Weights of a small transformer language model: width 96, a variant of SOAP for these matrices.
Each number is 200 + 20 x the weight over its row's rms, rounded and kept within 0 to 999. Layers, rows and columns count from 0. The size before them is the row's rms in percent of the matrix's.

# down: layer 3 MLP down (transposed), 512x96, rms 0.224, rows 203-238, columns 0-95
# up: layer 3 MLP up, 512x96, rms 0.238, rows 204-239, columns 0-95
down203,107,207,217,200,214,190,196,205,173,238,186,176,217,217,195,189,224,183,188,184,227,196,210,228,192,166,181,218,198,193,232,183,189,238,152,161,180,245,184,191,179,172,188,185,193,210,190,203,166,208,205,203,223,199,216,202,201,204,208,191,219,204,214,201,203,213,221,141,227,204,181,200,218,192,199,227,218,193,217,189,228,221,178,206,217,249,204,211,209,239,200,201,232,187,191,215,216
up204,099,174,181,220,214,192,230,172,226,169,221,198,206,205,189,181,220,198,206,201,191,200,182,209,206,221,207,206,205,231,210,217,199,243,178,229,199,235,205,163,212,168,185,224,194,210,172,179,186,197,163,179,220,215,160,169,203,228,194,166,178,210,194,206,197,196,171,197,186,227,171,224,215,213,213,230,190,192,248,197,226,184,185,198,204,207,210,203,201,218,238,193,173,222,198,199,169
down204,096,185,200,181,159,159,168,209,163,196,198,180,214,206,167,191,178,205,150,232,211,192,188,207,210,160,229,210,190,188,212,221,215,153,227,220,177,215,212,189,218,210,188,191,185,184,196,211,214,213,229,211,198,190,227,223,191,166,186,194,194,202,217,187,191,207,208,173,198,199,215,188,178,212,218,191,221,175,166,215,178,200,229,219,167,182,178,217,215,172,190,189,213,198,230,185,228
up205,091,180,161,213,168,170,233,210,163,183,188,187,190,203,196,209,224,187,219,217,231,206,220,180,195,144,193,207,211,216,210,218,239,200,216,201,205,195,201,193,230,205,225,213,219,209,211,182,192,195,198,224,186,193,189,225,184,221,159,211,237,189,188,209,196,199,186,219,210,176,239,169,207,172,219,178,199,194,185,212,197,225,195,238,183,170,215,168,179,224,177,202,199,231,186,186,206
down205,096,231,177,224,199,204,203,163,195,228,192,214,202,225,186,212,218,240,187,238,199,195,188,208,180,235,209,219,211,233,206,156,164,209,168,180,224,192,233,202,207,211,199,180,203,189,227,178,162,189,186,230,195,222,200,226,188,200,209,202,198,198,152,229,181,207,194,186,155,190,187,192,189,203,203,209,224,220,180,209,196,206,190,200,242,186,200,201,173,185,225,183,169,214,184,199,213
up206,101,181,194,216,199,195,206,243,220,235,201,187,200,189,209,176,167,210,183,185,196,195,188,194,185,235,195,168,213,166,223,195,204,202,221,210,238,199,249,241,179,238,195,192,192,196,216,191,222,145,194,199,230,210,194,203,169,197,200,220,199,214,169,185,203,187,205,188,207,175,175,184,170,197,209,165,184,205,172,217,199,192,221,209,202,234,211,205,230,170,201,180,224,223,215,221,191
down206,093,193,228,176,197,168,197,164,180,184,175,179,225,168,223,229,196,228,185,199,205,202,225,162,193,199,209,226,249,213,243,219,186,203,207,213,166,240,215,189,219,179,219,198,200,189,209,175,195,217,203,243,180,209,233,182,185,200,218,193,210,201,183,187,224,179,187,201,185,178,175,200,210,218,200,219,230,221,200,205,204,214,180,185,239,200,165,220,227,200,213,173,192,205,199,202,190
up207,084,198,214,207,208,175,209,208,186,193,201,181,188,209,166,196,214,232,197,246,198,213,181,180,190,209,211,240,187,227,193,238,157,185,205,180,202,197,214,175,173,202,209,235,224,209,166,222,180,188,179,184,186,205,209,194,214,210,213,207,181,186,197,202,181,194,192,200,151,213,192,214,197,192,198,198,208,190,194,209,150,170,227,213,187,234,220,249,190,216,214,202,202,226,147,186,197
down207,095,189,199,253,186,215,162,177,195,201,228,202,230,228,223,205,211,190,211,192,236,229,207,177,189,238,228,178,219,191,179,194,203,210,223,188,194,221,194,187,219,208,173,221,176,210,201,221,212,176,210,222,225,206,241,172,205,216,201,205,204,182,190,210,206,170,185,223,235,190,211,187,216,211,214,204,185,191,180,172,223,242,182,157,202,175,196,173,209,206,180,172,206,210,212,170,208
up208,123,212,176,201,175,192,178,215,211,200,185,205,211,197,202,221,209,202,193,178,178,246,215,214,190,155,184,185,187,188,213,205,231,203,199,201,242,211,245,196,176,208,192,201,209,202,205,183,188,161,167,216,175,198,185,209,209,216,221,197,215,186,200,202,169,212,221,238,219,173,207,189,219,141,210,188,226,191,187,181,213,227,249,210,239,219,211,218,208,223,224,204,191,208,180,214,208
down208,134,187,202,184,180,230,220,206,189,200,173,147,192,192,212,168,188,202,157,203,220,201,230,203,164,210,194,172,238,208,227,209,242,204,210,199,175,197,177,192,198,233,212,179,211,222,223,193,174,204,212,194,206,200,163,195,186,209,194,187,192,157,210,212,211,213,210,212,195,219,215,194,230,213,214,208,203,187,172,209,212,215,230,185,214,171,152,182,229,217,219,191,184,194,214,168,230
up209,102,157,213,211,193,193,225,201,201,209,182,187,241,209,219,204,178,200,235,211,167,190,224,198,204,217,172,195,200,166,140,187,198,197,205,178,213,162,219,240,215,182,193,198,206,176,197,213,198,186,193,208,228,239,203,191,208,225,207,211,201,220,179,222,204,186,214,184,185,203,204,236,209,211,189,196,227,225,216,210,185,168,224,209,218,219,186,195,190,205,169,214,149,230,220,209,183
down209,111,216,206,179,166,180,217,165,235,193,215,221,198,218,205,211,208,201,174,210,200,203,176,215,239,194,240,215,172,213,213,184,226,202,195,209,199,198,168,179,218,204,213,226,193,193,215,200,184,231,202,169,173,171,198,195,221,198,211,192,169,179,166,198,211,168,207,190,227,179,214,183,228,201,186,199,174,180,190,201,220,216,169,198,197,195,180,203,197,204,175,176,242,155,189,248,223
up210,105,197,230,211,219,177,182,209,209,185,222,212,221,222,195,207,187,167,204,192,223,223,203,181,151,185,173,207,199,213,208,217,199,179,170,197,195,173,224,217,244,217,175,200,195,202,208,207,176,172,196,215,162,161,156,191,204,215,220,212,179,211,189,177,217,214,223,190,227,189,213,229,205,200,181,186,218,203,181,233,192,211,191,206,167,218,198,234,170,199,206,224,181,208,160,200,234
down210,110,184,201,239,186,190,226,151,211,164,236,206,185,202,201,184,232,193,159,214,195,168,191,221,227,186,191,202,228,203,191,214,183,179,213,207,224,208,210,182,192,188,165,174,203,204,215,201,211,170,179,160,222,200,210,174,189,228,207,211,175,228,195,229,208,199,177,201,207,229,182,203,180,201,231,226,177,197,236,185,177,204,198,180,190,222,205,210,217,209,194,181,205,233,239,189,185
up211,106,173,200,180,191,184,218,206,204,231,182,216,201,213,229,246,159,202,215,192,177,216,195,229,227,194,163,189,205,205,204,194,207,230,190,204,194,170,217,230,235,187,200,210,210,197,160,225,238,179,205,156,203,228,202,192,188,188,210,207,203,197,211,184,232,232,190,217,229,185,215,171,170,202,162,179,194,211,218,199,189,184,203,214,207,170,212,186,233,181,177,188,193,226,207,182,179
down211,125,194,184,222,186,169,187,182,192,176,214,201,193,212,216,192,176,199,212,242,181,216,195,219,187,232,168,207,203,198,196,188,216,248,213,224,179,196,173,205,211,206,228,223,202,158,208,218,202,172,223,200,216,249,210,192,208,229,208,185,221,164,200,228,180,177,165,202,226,200,198,197,225,210,171,199,218,178,188,211,219,171,163,202,199,216,188,231,192,185,209,202,210,151,187,207,201
up212,090,150,180,198,200,240,202,203,216,205,183,218,202,157,186,236,232,204,182,239,195,211,189,189,193,195,176,216,200,182,205,223,195,201,208,193,208,213,188,207,214,200,209,224,199,230,177,193,181,185,196,198,227,178,173,210,202,158,180,200,201,174,218,210,198,190,174,254,170,201,207,158,205,204,183,248,212,184,205,195,211,166,217,191,162,197,198,220,202,181,212,211,185,221,235,187,208
down212,089,212,228,186,225,191,186,154,208,165,216,200,195,171,205,185,229,186,199,207,230,199,186,171,208,210,223,193,187,191,194,193,231,222,199,202,199,205,189,209,202,222,176,215,203,191,197,218,231,192,208,177,225,201,195,214,220,219,203,191,222,195,180,172,194,196,242,195,196,153,207,211,200,181,230,203,211,158,183,196,190,156,171,187,167,188,184,182,220,232,216,212,206,193,167,244,238
up213,110,204,181,216,200,218,225,191,154,210,203,187,182,186,182,167,191,195,215,187,200,191,207,215,197,167,208,182,185,190,204,228,202,217,212,181,180,217,180,191,192,242,193,199,150,203,223,206,231,204,197,233,209,201,215,210,184,160,181,205,214,194,195,206,196,176,185,202,225,203,167,199,208,189,169,213,206,216,208,192,227,214,221,179,193,200,222,257,163,185,169,248,220,210,203,158,203
down213,102,229,230,200,211,212,176,212,221,247,193,195,208,217,200,179,197,163,172,190,199,184,182,212,178,226,242,197,183,161,191,178,207,177,199,204,217,132,190,207,215,208,203,208,225,193,195,202,219,176,182,179,194,168,183,205,193,193,184,215,233,212,241,247,184,227,214,211,182,197,185,214,225,192,209,226,207,192,209,194,200,197,185,215,200,202,186,195,208,177,190,223,164,206,201,229,225
up214,098,212,184,179,200,217,235,214,196,172,194,208,211,240,232,181,205,208,205,226,196,206,187,230,190,182,211,203,196,194,210,209,231,163,207,212,213,219,201,204,195,222,208,249,228,179,211,204,201,173,161,200,215,202,199,184,204,153,195,222,187,204,209,192,191,210,237,209,145,167,199,222,201,187,199,211,202,189,217,206,165,203,188,181,195,222,189,190,217,216,238,164,243,200,176,177,184
down214,100,196,235,184,195,190,204,171,195,213,192,171,228,167,226,228,209,189,183,158,157,253,178,218,214,181,244,182,208,207,226,196,199,196,206,205,216,190,211,230,219,210,207,175,177,193,220,203,224,190,219,220,218,186,169,177,186,231,225,203,166,212,185,200,193,192,185,187,205,216,213,206,207,205,194,203,202,195,212,231,193,209,214,194,207,155,218,175,226,191,232,189,183,186,194,242,204
up215,091,225,170,223,226,212,212,188,189,213,205,190,192,157,218,198,218,214,229,225,185,173,190,202,221,202,192,181,247,221,200,200,253,163,206,227,188,232,206,207,230,194,196,219,191,204,172,162,212,192,175,248,199,183,192,191,200,228,194,205,196,200,185,195,205,209,224,250,209,202,181,174,196,200,195,191,212,206,230,203,190,199,192,196,186,209,247,172,204,188,201,194,174,190,217,224,225
down215,108,164,177,199,225,200,229,215,183,232,227,212,160,163,221,214,223,176,216,229,193,185,222,179,197,213,187,208,216,219,156,210,224,191,190,210,223,189,227,205,186,212,222,227,200,195,200,200,170,162,177,162,171,182,189,219,213,200,205,190,192,214,203,185,222,171,199,210,222,180,183,209,186,177,207,189,210,229,204,226,209,210,197,173,205,194,228,222,171,219,188,222,229,167,224,215,199
up216,105,189,205,227,192,204,213,208,219,223,201,240,232,219,222,181,186,187,218,212,252,186,206,214,215,208,183,207,229,198,185,184,251,192,183,206,194,200,205,176,211,222,190,173,248,190,213,202,180,188,194,188,211,193,205,179,196,195,168,190,206,219,150,188,212,184,216,221,178,180,172,200,210,201,178,227,211,169,193,219,177,210,207,222,217,176,217,212,204,208,195,208,208,223,224,137,206
down216,116,194,223,214,203,215,177,219,185,208,226,231,217,204,165,216,192,200,204,225,201,203,204,176,141,203,200,210,196,184,201,202,212,170,198,218,229,193,206,156,223,190,205,219,174,185,197,199,216,213,178,200,197,195,209,167,222,174,200,207,186,203,177,196,154,193,191,230,208,196,232,198,229,222,214,224,194,177,161,200,189,178,171,226,213,187,196,200,223,216,239,213,208,228,206,157,234
up217,096,217,208,210,211,183,204,201,206,208,194,219,208,205,180,216,184,199,208,200,177,183,168,233,189,199,198,212,197,242,220,222,166,226,176,178,182,227,188,225,219,212,184,219,235,173,189,203,194,198,228,198,215,176,164,192,201,213,219,175,203,165,185,218,209,180,249,201,211,199,192,183,173,201,220,190,227,168,190,222,207,192,161,248,214,239,202,191,199,190,210,170,227,222,209,225,176
down217,107,192,182,196,197,195,184,197,240,203,257,219,177,208,210,183,180,217,225,211,190,195,186,165,228,194,187,194,196,178,206,191,218,175,212,178,217,195,201,235,155,236,185,210,224,226,170,166,189,179,224,192,203,215,223,213,209,193,206,218,161,195,215,199,206,199,197,185,204,193,224,210,189,242,217,200,206,195,184,181,184,161,178,178,164,168,183,173,196,210,192,186,160,205,202,181,211
up218,096,196,204,234,172,198,232,191,195,224,218,212,184,201,192,214,230,201,184,221,219,177,209,207,209,193,191,171,177,201,199,183,185,194,155,188,181,183,207,215,218,235,192,165,214,213,176,226,184,208,170,179,220,178,214,224,176,183,226,188,246,183,237,209,219,187,229,216,209,212,180,190,228,171,193,196,199,178,205,186,235,170,218,196,169,238,178,199,223,195,199,222,180,192,187,171,198
down218,097,215,237,197,221,229,193,206,220,182,181,221,196,208,216,179,150,183,210,200,206,196,171,211,197,197,185,241,175,189,214,215,204,197,201,244,175,236,205,222,223,176,184,207,199,192,198,170,223,203,225,207,207,173,238,208,208,199,227,176,191,229,192,221,193,188,186,206,202,156,176,213,151,211,197,210,167,200,185,222,191,200,176,210,227,186,209,186,168,198,193,181,234,222,192,206,222
up219,097,212,175,220,186,178,184,233,211,199,193,172,228,219,204,203,208,206,237,208,222,199,209,211,196,165,202,173,168,194,224,238,247,225,174,194,205,184,200,203,174,205,191,182,201,166,195,166,206,170,175,210,191,208,209,204,198,179,146,220,193,190,191,211,188,211,218,173,173,172,205,170,235,215,197,230,213,218,185,192,200,177,187,241,195,224,226,221,207,214,193,214,221,192,205,219,198
down219,099,202,190,210,186,215,210,194,198,197,195,196,239,195,200,223,195,197,220,197,204,205,214,198,176,218,154,209,191,197,222,223,231,179,199,214,210,200,223,153,162,199,190,188,204,156,195,181,211,182,166,217,238,211,227,199,239,199,177,212,188,223,195,239,167,203,197,196,189,165,201,204,220,207,194,227,244,176,202,216,197,205,207,203,198,194,185,240,210,190,161,205,230,198,173,184,238
up220,099,217,174,216,157,177,212,239,162,220,212,211,194,219,198,213,189,197,190,202,199,181,233,218,216,192,195,197,223,168,217,177,166,199,207,195,203,191,196,183,212,216,173,171,224,197,178,213,190,226,199,189,187,205,201,191,197,224,194,188,259,195,160,177,224,198,190,225,195,172,216,187,202,192,177,211,183,180,215,196,242,228,205,206,175,189,222,163,227,189,192,220,188,190,218,158,186
down220,105,226,210,165,150,188,244,224,189,182,190,209,200,173,213,199,213,203,213,188,194,183,211,169,205,215,167,201,254,213,230,216,188,198,224,180,191,169,182,233,174,204,194,196,200,174,214,220,168,205,173,187,192,194,180,199,204,183,190,223,208,161,167,199,186,168,214,220,234,198,182,193,226,210,243,182,205,208,189,174,214,206,209,203,196,201,203,227,209,191,197,223,214,231,214,188,213
up221,092,218,202,231,207,184,202,197,212,192,151,190,228,204,174,189,189,177,208,198,204,213,201,223,234,199,199,211,195,180,213,214,199,207,182,180,177,186,209,246,200,192,197,205,202,192,183,195,180,215,201,183,197,196,212,191,206,231,203,216,179,206,200,214,225,164,146,245,165,207,212,191,230,167,202,200,254,204,237,204,186,189,165,176,174,173,208,208,221,170,195,197,183,186,198,207,240
down221,099,172,225,243,175,215,220,224,205,208,237,186,201,164,209,228,220,211,218,188,178,175,184,189,190,208,195,216,227,199,170,163,199,202,191,207,198,211,192,211,192,195,190,179,204,224,187,233,190,219,168,190,209,185,242,178,202,207,214,216,207,177,180,203,189,189,229,209,201,185,197,202,188,207,204,215,219,190,173,212,210,150,139,179,175,215,233,191,235,163,194,213,193,190,213,192,201
up222,105,209,200,189,233,201,224,167,197,196,207,194,212,243,224,176,186,190,195,202,174,215,175,175,169,191,204,229,203,216,207,192,183,195,218,220,182,190,186,248,191,165,200,209,182,209,175,199,263,192,201,206,200,239,207,189,197,224,226,189,191,188,166,219,209,214,204,174,211,154,193,224,186,209,179,193,169,216,208,209,157,198,174,218,184,205,244,206,209,207,192,199,208,214,196,181,185
down222,095,182,219,219,184,197,188,182,177,197,187,221,211,164,185,205,197,223,199,225,206,207,195,218,216,193,185,213,216,235,183,196,215,201,204,218,228,218,180,176,189,191,176,156,217,207,213,229,169,180,227,176,175,173,199,205,182,228,179,225,225,173,231,195,229,160,203,200,212,197,204,192,220,164,216,215,222,190,214,227,219,170,180,177,211,220,175,242,190,191,199,213,180,175,166,219,215
up223,091,173,216,188,196,243,206,198,199,180,185,190,210,203,181,203,230,188,181,215,172,195,186,199,179,184,203,194,200,218,164,193,176,221,191,234,192,184,172,187,201,224,175,183,230,176,185,214,209,194,183,184,202,217,225,198,195,203,219,204,209,193,185,224,174,196,197,213,187,152,217,218,178,235,170,231,220,188,205,209,215,250,205,195,225,229,198,178,215,225,191,242,218,179,196,243,170
down223,090,200,186,210,201,182,177,202,227,149,193,211,208,221,204,187,166,173,183,204,187,233,202,167,203,194,216,245,176,209,210,196,200,202,170,182,203,208,195,240,173,205,202,217,178,184,178,208,191,197,197,195,205,169,224,194,198,199,196,228,179,198,211,186,254,171,186,190,213,198,191,212,228,221,205,184,188,201,211,158,176,195,207,166,188,208,189,234,218,237,168,162,202,208,179,217,224
up224,088,192,216,177,234,229,195,234,219,189,244,223,215,184,223,197,212,195,209,194,174,174,204,180,178,198,186,187,207,174,205,166,211,225,228,169,183,225,200,199,198,205,207,209,186,189,186,194,205,190,182,189,206,163,179,181,230,190,216,195,156,219,227,220,139,200,205,201,195,213,198,195,222,200,184,190,147,181,206,191,208,170,205,169,215,194,209,231,185,181,188,197,184,208,199,239,195
down224,082,178,181,168,222,189,214,173,201,191,193,215,208,172,208,220,221,159,221,220,236,211,213,220,167,203,220,216,187,193,190,234,228,202,191,191,205,199,181,187,190,234,223,186,185,170,168,210,215,204,197,196,212,170,192,213,220,188,175,199,239,178,201,200,170,237,187,217,183,206,220,194,192,174,182,195,163,174,199,186,214,211,173,206,211,160,229,149,208,200,204,195,172,177,207,212,195
up225,098,195,186,174,204,214,177,219,213,224,255,191,211,191,192,174,194,232,166,190,202,175,220,216,188,254,210,211,205,234,209,193,197,204,211,206,155,193,187,193,214,192,201,221,184,193,180,172,182,201,221,233,190,174,204,183,210,179,219,160,207,190,215,185,178,197,211,207,170,183,215,198,195,189,217,188,164,221,220,223,203,186,195,209,188,177,230,196,217,231,185,175,244,196,233,205,221
down225,079,165,197,197,206,208,194,213,184,216,180,178,211,179,204,214,194,201,204,199,205,186,216,213,183,195,165,205,224,171,210,165,208,164,222,175,220,184,226,226,212,159,240,198,203,211,192,219,185,210,210,171,170,187,201,193,175,195,207,202,203,180,245,191,184,202,149,207,184,196,179,215,213,217,218,187,183,235,229,181,231,200,186,200,204,202,213,208,263,205,180,167,180,198,195,200,172
up226,105,173,209,215,195,218,173,182,202,207,234,183,197,172,200,172,190,187,198,195,196,207,206,223,211,234,195,170,193,160,206,182,203,231,191,214,203,176,202,230,186,206,204,214,169,204,215,209,185,192,153,221,188,230,175,208,198,182,195,214,198,204,204,226,168,195,196,222,184,203,143,221,226,194,184,184,190,237,230,230,185,156,194,193,210,189,191,194,218,191,189,235,250,215,181,211,194
down226,106,224,189,190,193,184,202,203,208,241,222,223,170,150,207,191,208,207,215,198,214,182,189,191,213,197,215,249,180,190,227,204,201,180,215,190,168,232,213,197,172,239,190,222,195,231,172,214,189,199,221,204,208,196,192,197,206,182,245,173,210,182,250,216,220,220,222,208,169,169,170,177,194,171,201,204,189,227,220,207,218,190,213,190,206,199,218,179,191,177,198,214,195,233,205,214,177
up227,112,204,193,196,181,195,185,225,174,202,239,171,217,207,189,184,188,226,193,191,233,213,222,231,214,225,196,213,199,212,185,198,192,195,217,160,244,190,207,219,223,197,161,228,204,198,201,179,203,206,178,209,211,188,172,225,202,232,169,198,198,196,205,203,199,204,217,178,213,188,158,206,227,215,171,226,188,209,223,206,201,181,203,203,196,246,226,203,178,228,200,197,174,198,233,145,228
down227,105,213,193,216,192,221,180,160,192,197,224,182,218,199,232,218,189,205,182,193,229,210,204,192,196,187,187,206,192,171,230,224,226,166,206,187,250,165,200,194,179,205,201,205,216,176,219,180,230,171,181,212,234,180,191,198,212,180,198,174,164,168,166,235,175,184,210,219,195,193,207,146,182,205,204,162,192,186,208,219,204,212,230,189,219,221,203,202,165,206,203,207,218,198,200,211,188
up228,061,234,196,206,217,209,160,208,214,228,216,226,197,230,212,196,224,212,201,201,218,237,192,212,194,200,207,196,192,202,195,182,168,188,182,249,214,203,213,181,210,191,235,199,205,178,174,209,206,202,180,197,208,199,212,174,195,173,204,195,253,208,198,216,197,191,170,216,215,190,188,223,221,182,197,196,210,232,210,189,230,200,191,214,196,174,208,183,224,217,253,255,183,202,228,166,230
down228,079,189,239,210,180,234,194,170,193,200,200,193,222,168,187,213,205,167,191,180,194,181,224,188,209,184,184,228,175,179,170,196,206,232,207,200,203,210,201,197,219,221,199,175,187,215,263,198,180,192,230,167,183,170,202,196,203,237,204,196,189,181,197,184,223,219,209,220,176,210,226,213,195,212,230,201,199,188,202,186,193,224,205,199,194,213,166,215,223,166,151,191,227,185,175,213,172
up229,080,213,190,193,181,182,198,223,217,172,212,247,206,185,187,194,229,201,184,203,219,199,221,196,171,226,191,198,218,156,227,206,182,186,195,167,155,179,216,214,211,198,187,207,215,194,194,210,218,163,207,194,222,209,212,194,199,195,218,237,209,170,175,212,208,175,170,210,218,193,184,201,194,218,161,212,170,185,188,210,158,199,180,215,182,181,189,245,211,238,176,220,213,217,225,184,184
down229,116,191,178,252,182,182,209,217,209,197,236,166,215,239,197,215,182,196,204,198,223,226,157,208,215,176,168,189,223,242,225,213,210,219,214,189,177,220,161,172,185,202,191,203,201,175,186,165,175,180,202,197,228,194,160,175,173,197,213,173,216,199,206,221,191,196,204,207,199,177,204,231,214,175,204,182,220,193,211,177,197,215,217,198,203,217,221,187,179,187,190,207,161,200,179,217,205
up230,100,220,194,190,208,202,186,198,201,223,198,195,227,222,184,187,213,227,201,219,231,157,218,170,191,166,187,183,204,228,243,194,189,207,183,193,214,212,189,193,197,219,214,223,163,203,215,204,218,214,210,205,203,211,200,221,204,271,165,187,193,172,184,254,194,181,168,226,206,195,235,194,176,173,215,213,221,213,185,181,190,197,215,169,183,199,173,186,193,200,196,214,202,209,176,201,177
down230,115,221,199,210,194,204,204,157,241,246,183,197,176,210,191,179,219,167,182,200,217,156,228,181,207,215,211,212,194,195,207,194,146,184,189,211,198,193,230,212,224,206,200,188,205,175,200,173,216,201,205,177,211,201,214,196,198,230,208,220,205,211,179,160,250,182,201,200,205,193,220,241,202,186,174,193,204,176,192,193,207,215,209,175,203,203,210,185,238,181,218,191,206,222,194,236,241
up231,111,206,220,206,232,222,227,184,217,195,218,213,223,189,195,183,203,178,252,199,189,186,200,202,213,207,183,197,219,218,205,175,194,224,196,191,191,185,220,246,154,218,204,215,238,191,218,196,205,213,214,199,192,191,173,196,247,199,156,186,171,184,213,214,185,201,186,205,214,170,190,200,212,190,212,174,226,199,191,165,179,187,222,228,202,205,201,178,195,168,167,209,219,220,203,254,189
down231,088,219,219,207,209,210,222,213,206,216,195,194,163,192,194,183,203,165,219,168,195,202,195,204,208,213,167,215,168,201,184,173,190,213,166,185,181,159,167,205,174,195,202,166,173,184,227,190,187,208,205,173,212,171,216,201,252,173,178,193,181,196,188,200,184,187,192,199,213,177,228,186,179,195,192,177,211,199,158,211,218,211,237,230,212,193,206,181,152,221,213,197,205,190,206,233,175
up232,108,230,195,183,241,205,207,216,210,206,208,214,218,174,203,177,170,236,226,196,227,226,223,204,185,207,182,243,218,244,235,207,218,183,186,214,187,186,201,202,194,162,191,204,220,219,193,218,201,185,166,189,210,190,170,208,194,212,154,204,205,183,158,217,169,216,161,204,181,183,202,222,198,178,199,202,208,207,184,193,205,214,193,205,198,199,214,208,197,176,176,210,171,206,147,225,191
down232,112,175,207,192,221,197,183,210,171,175,190,205,193,207,220,222,162,183,207,206,199,168,217,227,201,179,182,183,203,229,186,204,225,200,175,214,200,154,181,198,237,207,211,216,190,164,225,214,220,243,168,187,167,209,227,229,211,192,207,190,230,241,178,200,227,171,183,186,184,190,225,175,216,183,203,221,216,189,194,196,223,194,187,187,228,212,216,189,195,168,172,181,173,221,209,203,196
up233,107,180,204,210,190,228,200,223,194,182,152,207,229,187,202,205,203,203,237,180,216,198,187,169,188,207,206,223,174,182,175,173,221,181,225,181,175,198,195,174,221,246,198,203,227,227,235,173,206,202,183,206,163,219,188,173,192,197,203,224,210,207,184,208,168,200,200,196,215,181,192,210,187,226,205,223,221,189,183,199,213,222,219,202,181,166,226,172,172,203,210,174,223,224,153,219,197
down233,124,183,175,231,201,219,227,209,202,219,169,213,197,169,206,192,167,182,239,245,212,190,177,176,187,210,200,208,196,228,201,190,188,185,199,176,163,223,202,169,221,201,198,191,211,179,197,194,197,201,244,187,187,213,172,192,219,193,213,202,193,202,175,192,224,193,213,184,167,214,208,197,191,214,215,156,219,224,234,209,217,189,213,244,179,220,184,226,186,216,217,201,204,233,172,228,171
up234,099,203,201,186,209,192,213,212,186,206,192,202,196,180,201,199,259,189,220,242,174,156,224,193,183,222,196,196,193,184,199,235,190,175,174,226,196,153,190,217,244,152,200,214,232,211,201,206,190,182,207,170,165,235,206,202,202,239,184,174,202,201,198,216,233,196,224,213,203,214,232,223,182,200,220,235,191,202,200,205,206,211,220,207,206,182,191,211,221,201,220,184,191,178,199,208,209
down234,102,180,206,185,228,198,201,225,227,222,207,225,197,227,195,189,212,191,195,184,192,214,225,200,181,187,240,215,164,208,174,207,196,192,188,208,226,194,173,191,166,204,225,211,199,208,202,187,194,220,185,193,209,212,213,210,198,188,190,170,231,243,207,225,188,227,208,209,189,200,221,229,179,196,192,220,170,239,189,193,221,227,216,204,255,215,218,186,211,218,182,213,207,174,146,242,221
up235,097,202,141,192,190,225,155,190,204,200,185,182,176,226,196,204,172,183,172,186,226,225,198,177,215,166,203,201,184,216,226,202,235,213,189,217,208,208,240,237,198,195,186,208,182,227,233,193,212,211,142,204,219,189,183,183,179,174,211,233,213,214,177,202,214,200,214,196,223,203,193,190,195,192,183,238,196,200,184,181,198,176,232,184,212,212,202,235,219,212,206,192,190,184,213,217,214
down235,098,214,206,227,205,161,200,195,174,198,209,233,184,176,191,182,234,195,171,184,194,186,245,202,188,211,199,202,219,212,158,208,203,196,212,205,188,190,211,201,239,203,222,224,187,232,199,224,199,198,173,225,194,196,200,242,171,209,232,181,187,193,205,165,180,190,213,198,212,222,228,211,166,196,222,194,198,193,174,211,203,236,183,184,201,202,231,167,231,220,216,191,187,213,233,156,202
up236,090,208,211,243,185,204,212,195,210,200,210,197,192,190,198,183,184,202,231,217,238,226,181,173,184,196,143,196,234,213,226,195,204,214,191,219,194,232,211,218,167,199,187,204,200,167,193,219,169,219,178,207,213,193,243,186,199,190,234,205,188,199,170,189,178,202,184,211,223,197,225,198,221,210,174,224,208,153,166,204,212,212,185,200,212,163,210,249,216,185,194,201,196,218,214,185,217
down236,098,203,192,178,196,201,187,183,203,214,183,199,214,211,203,259,225,222,184,190,201,168,230,246,227,199,226,175,202,212,232,207,189,215,224,209,204,181,167,190,223,203,210,203,199,214,230,222,194,200,230,205,178,212,192,240,187,244,190,189,160,235,199,194,204,167,217,210,170,188,195,232,227,188,221,213,225,208,237,174,165,202,202,201,209,209,174,175,194,207,210,208,194,208,202,185,195
up237,097,209,160,175,205,189,180,216,153,180,176,190,192,186,213,200,184,178,213,191,224,200,178,193,219,227,217,191,216,229,223,178,200,197,216,161,202,213,227,225,177,199,190,193,186,193,214,182,224,206,197,181,212,192,197,227,220,214,173,241,198,206,229,184,209,216,217,200,205,200,230,224,202,209,188,175,197,156,167,211,165,171,224,224,191,177,227,193,174,206,199,230,205,251,198,187,201
down237,099,218,201,174,198,207,228,181,200,250,219,177,203,236,211,202,186,189,193,172,207,218,192,192,205,215,250,206,205,196,218,177,211,202,169,222,222,221,214,152,170,185,206,216,208,200,204,213,199,177,188,212,218,202,212,222,175,165,232,198,171,172,178,171,195,164,176,201,188,167,202,188,229,203,215,188,182,193,174,231,226,229,209,182,197,182,194,227,219,215,197,218,206,186,186,223,217
up238,102,174,197,210,209,229,212,187,191,197,253,189,178,199,195,189,208,191,203,223,194,221,217,195,214,216,201,175,221,197,210,230,203,191,176,206,178,197,190,190,262,204,209,228,169,159,175,190,205,209,215,232,192,204,207,199,194,170,174,185,208,214,194,198,210,180,171,191,235,199,179,229,214,183,206,176,198,209,222,190,205,236,218,132,195,204,209,226,194,219,207,196,183,231,173,194,221
down238,090,182,158,169,188,198,239,223,222,202,195,201,181,192,188,225,199,216,174,181,226,175,242,179,181,203,190,202,178,180,182,238,211,204,233,207,197,223,217,169,180,193,213,184,200,225,206,210,206,181,238,178,170,202,179,225,190,207,186,215,177,203,208,233,197,222,198,202,210,232,218,180,213,223,218,204,187,211,192,179,223,202,225,219,184,166,175,190,217,186,214,228,156,195,212,215,178
up239,099,152,219,184,235,181,179,228,212,166,177,231,191,194,223,206,185,209,200,218,215,201,189,191,261,170,221,195,194,228,203,231,224,198,209,199,180,200,202,214,230,188,186,190,222,239,237,211,202,199,166,202,184,194,190,187,211,197,171,184,209,202,184,202,232,213,169,197,230,191,188,217,194,167,201,220,195,200,184,195,190,185,193,147,173,190,199,190,222,200,198,205,195,241,189,192,195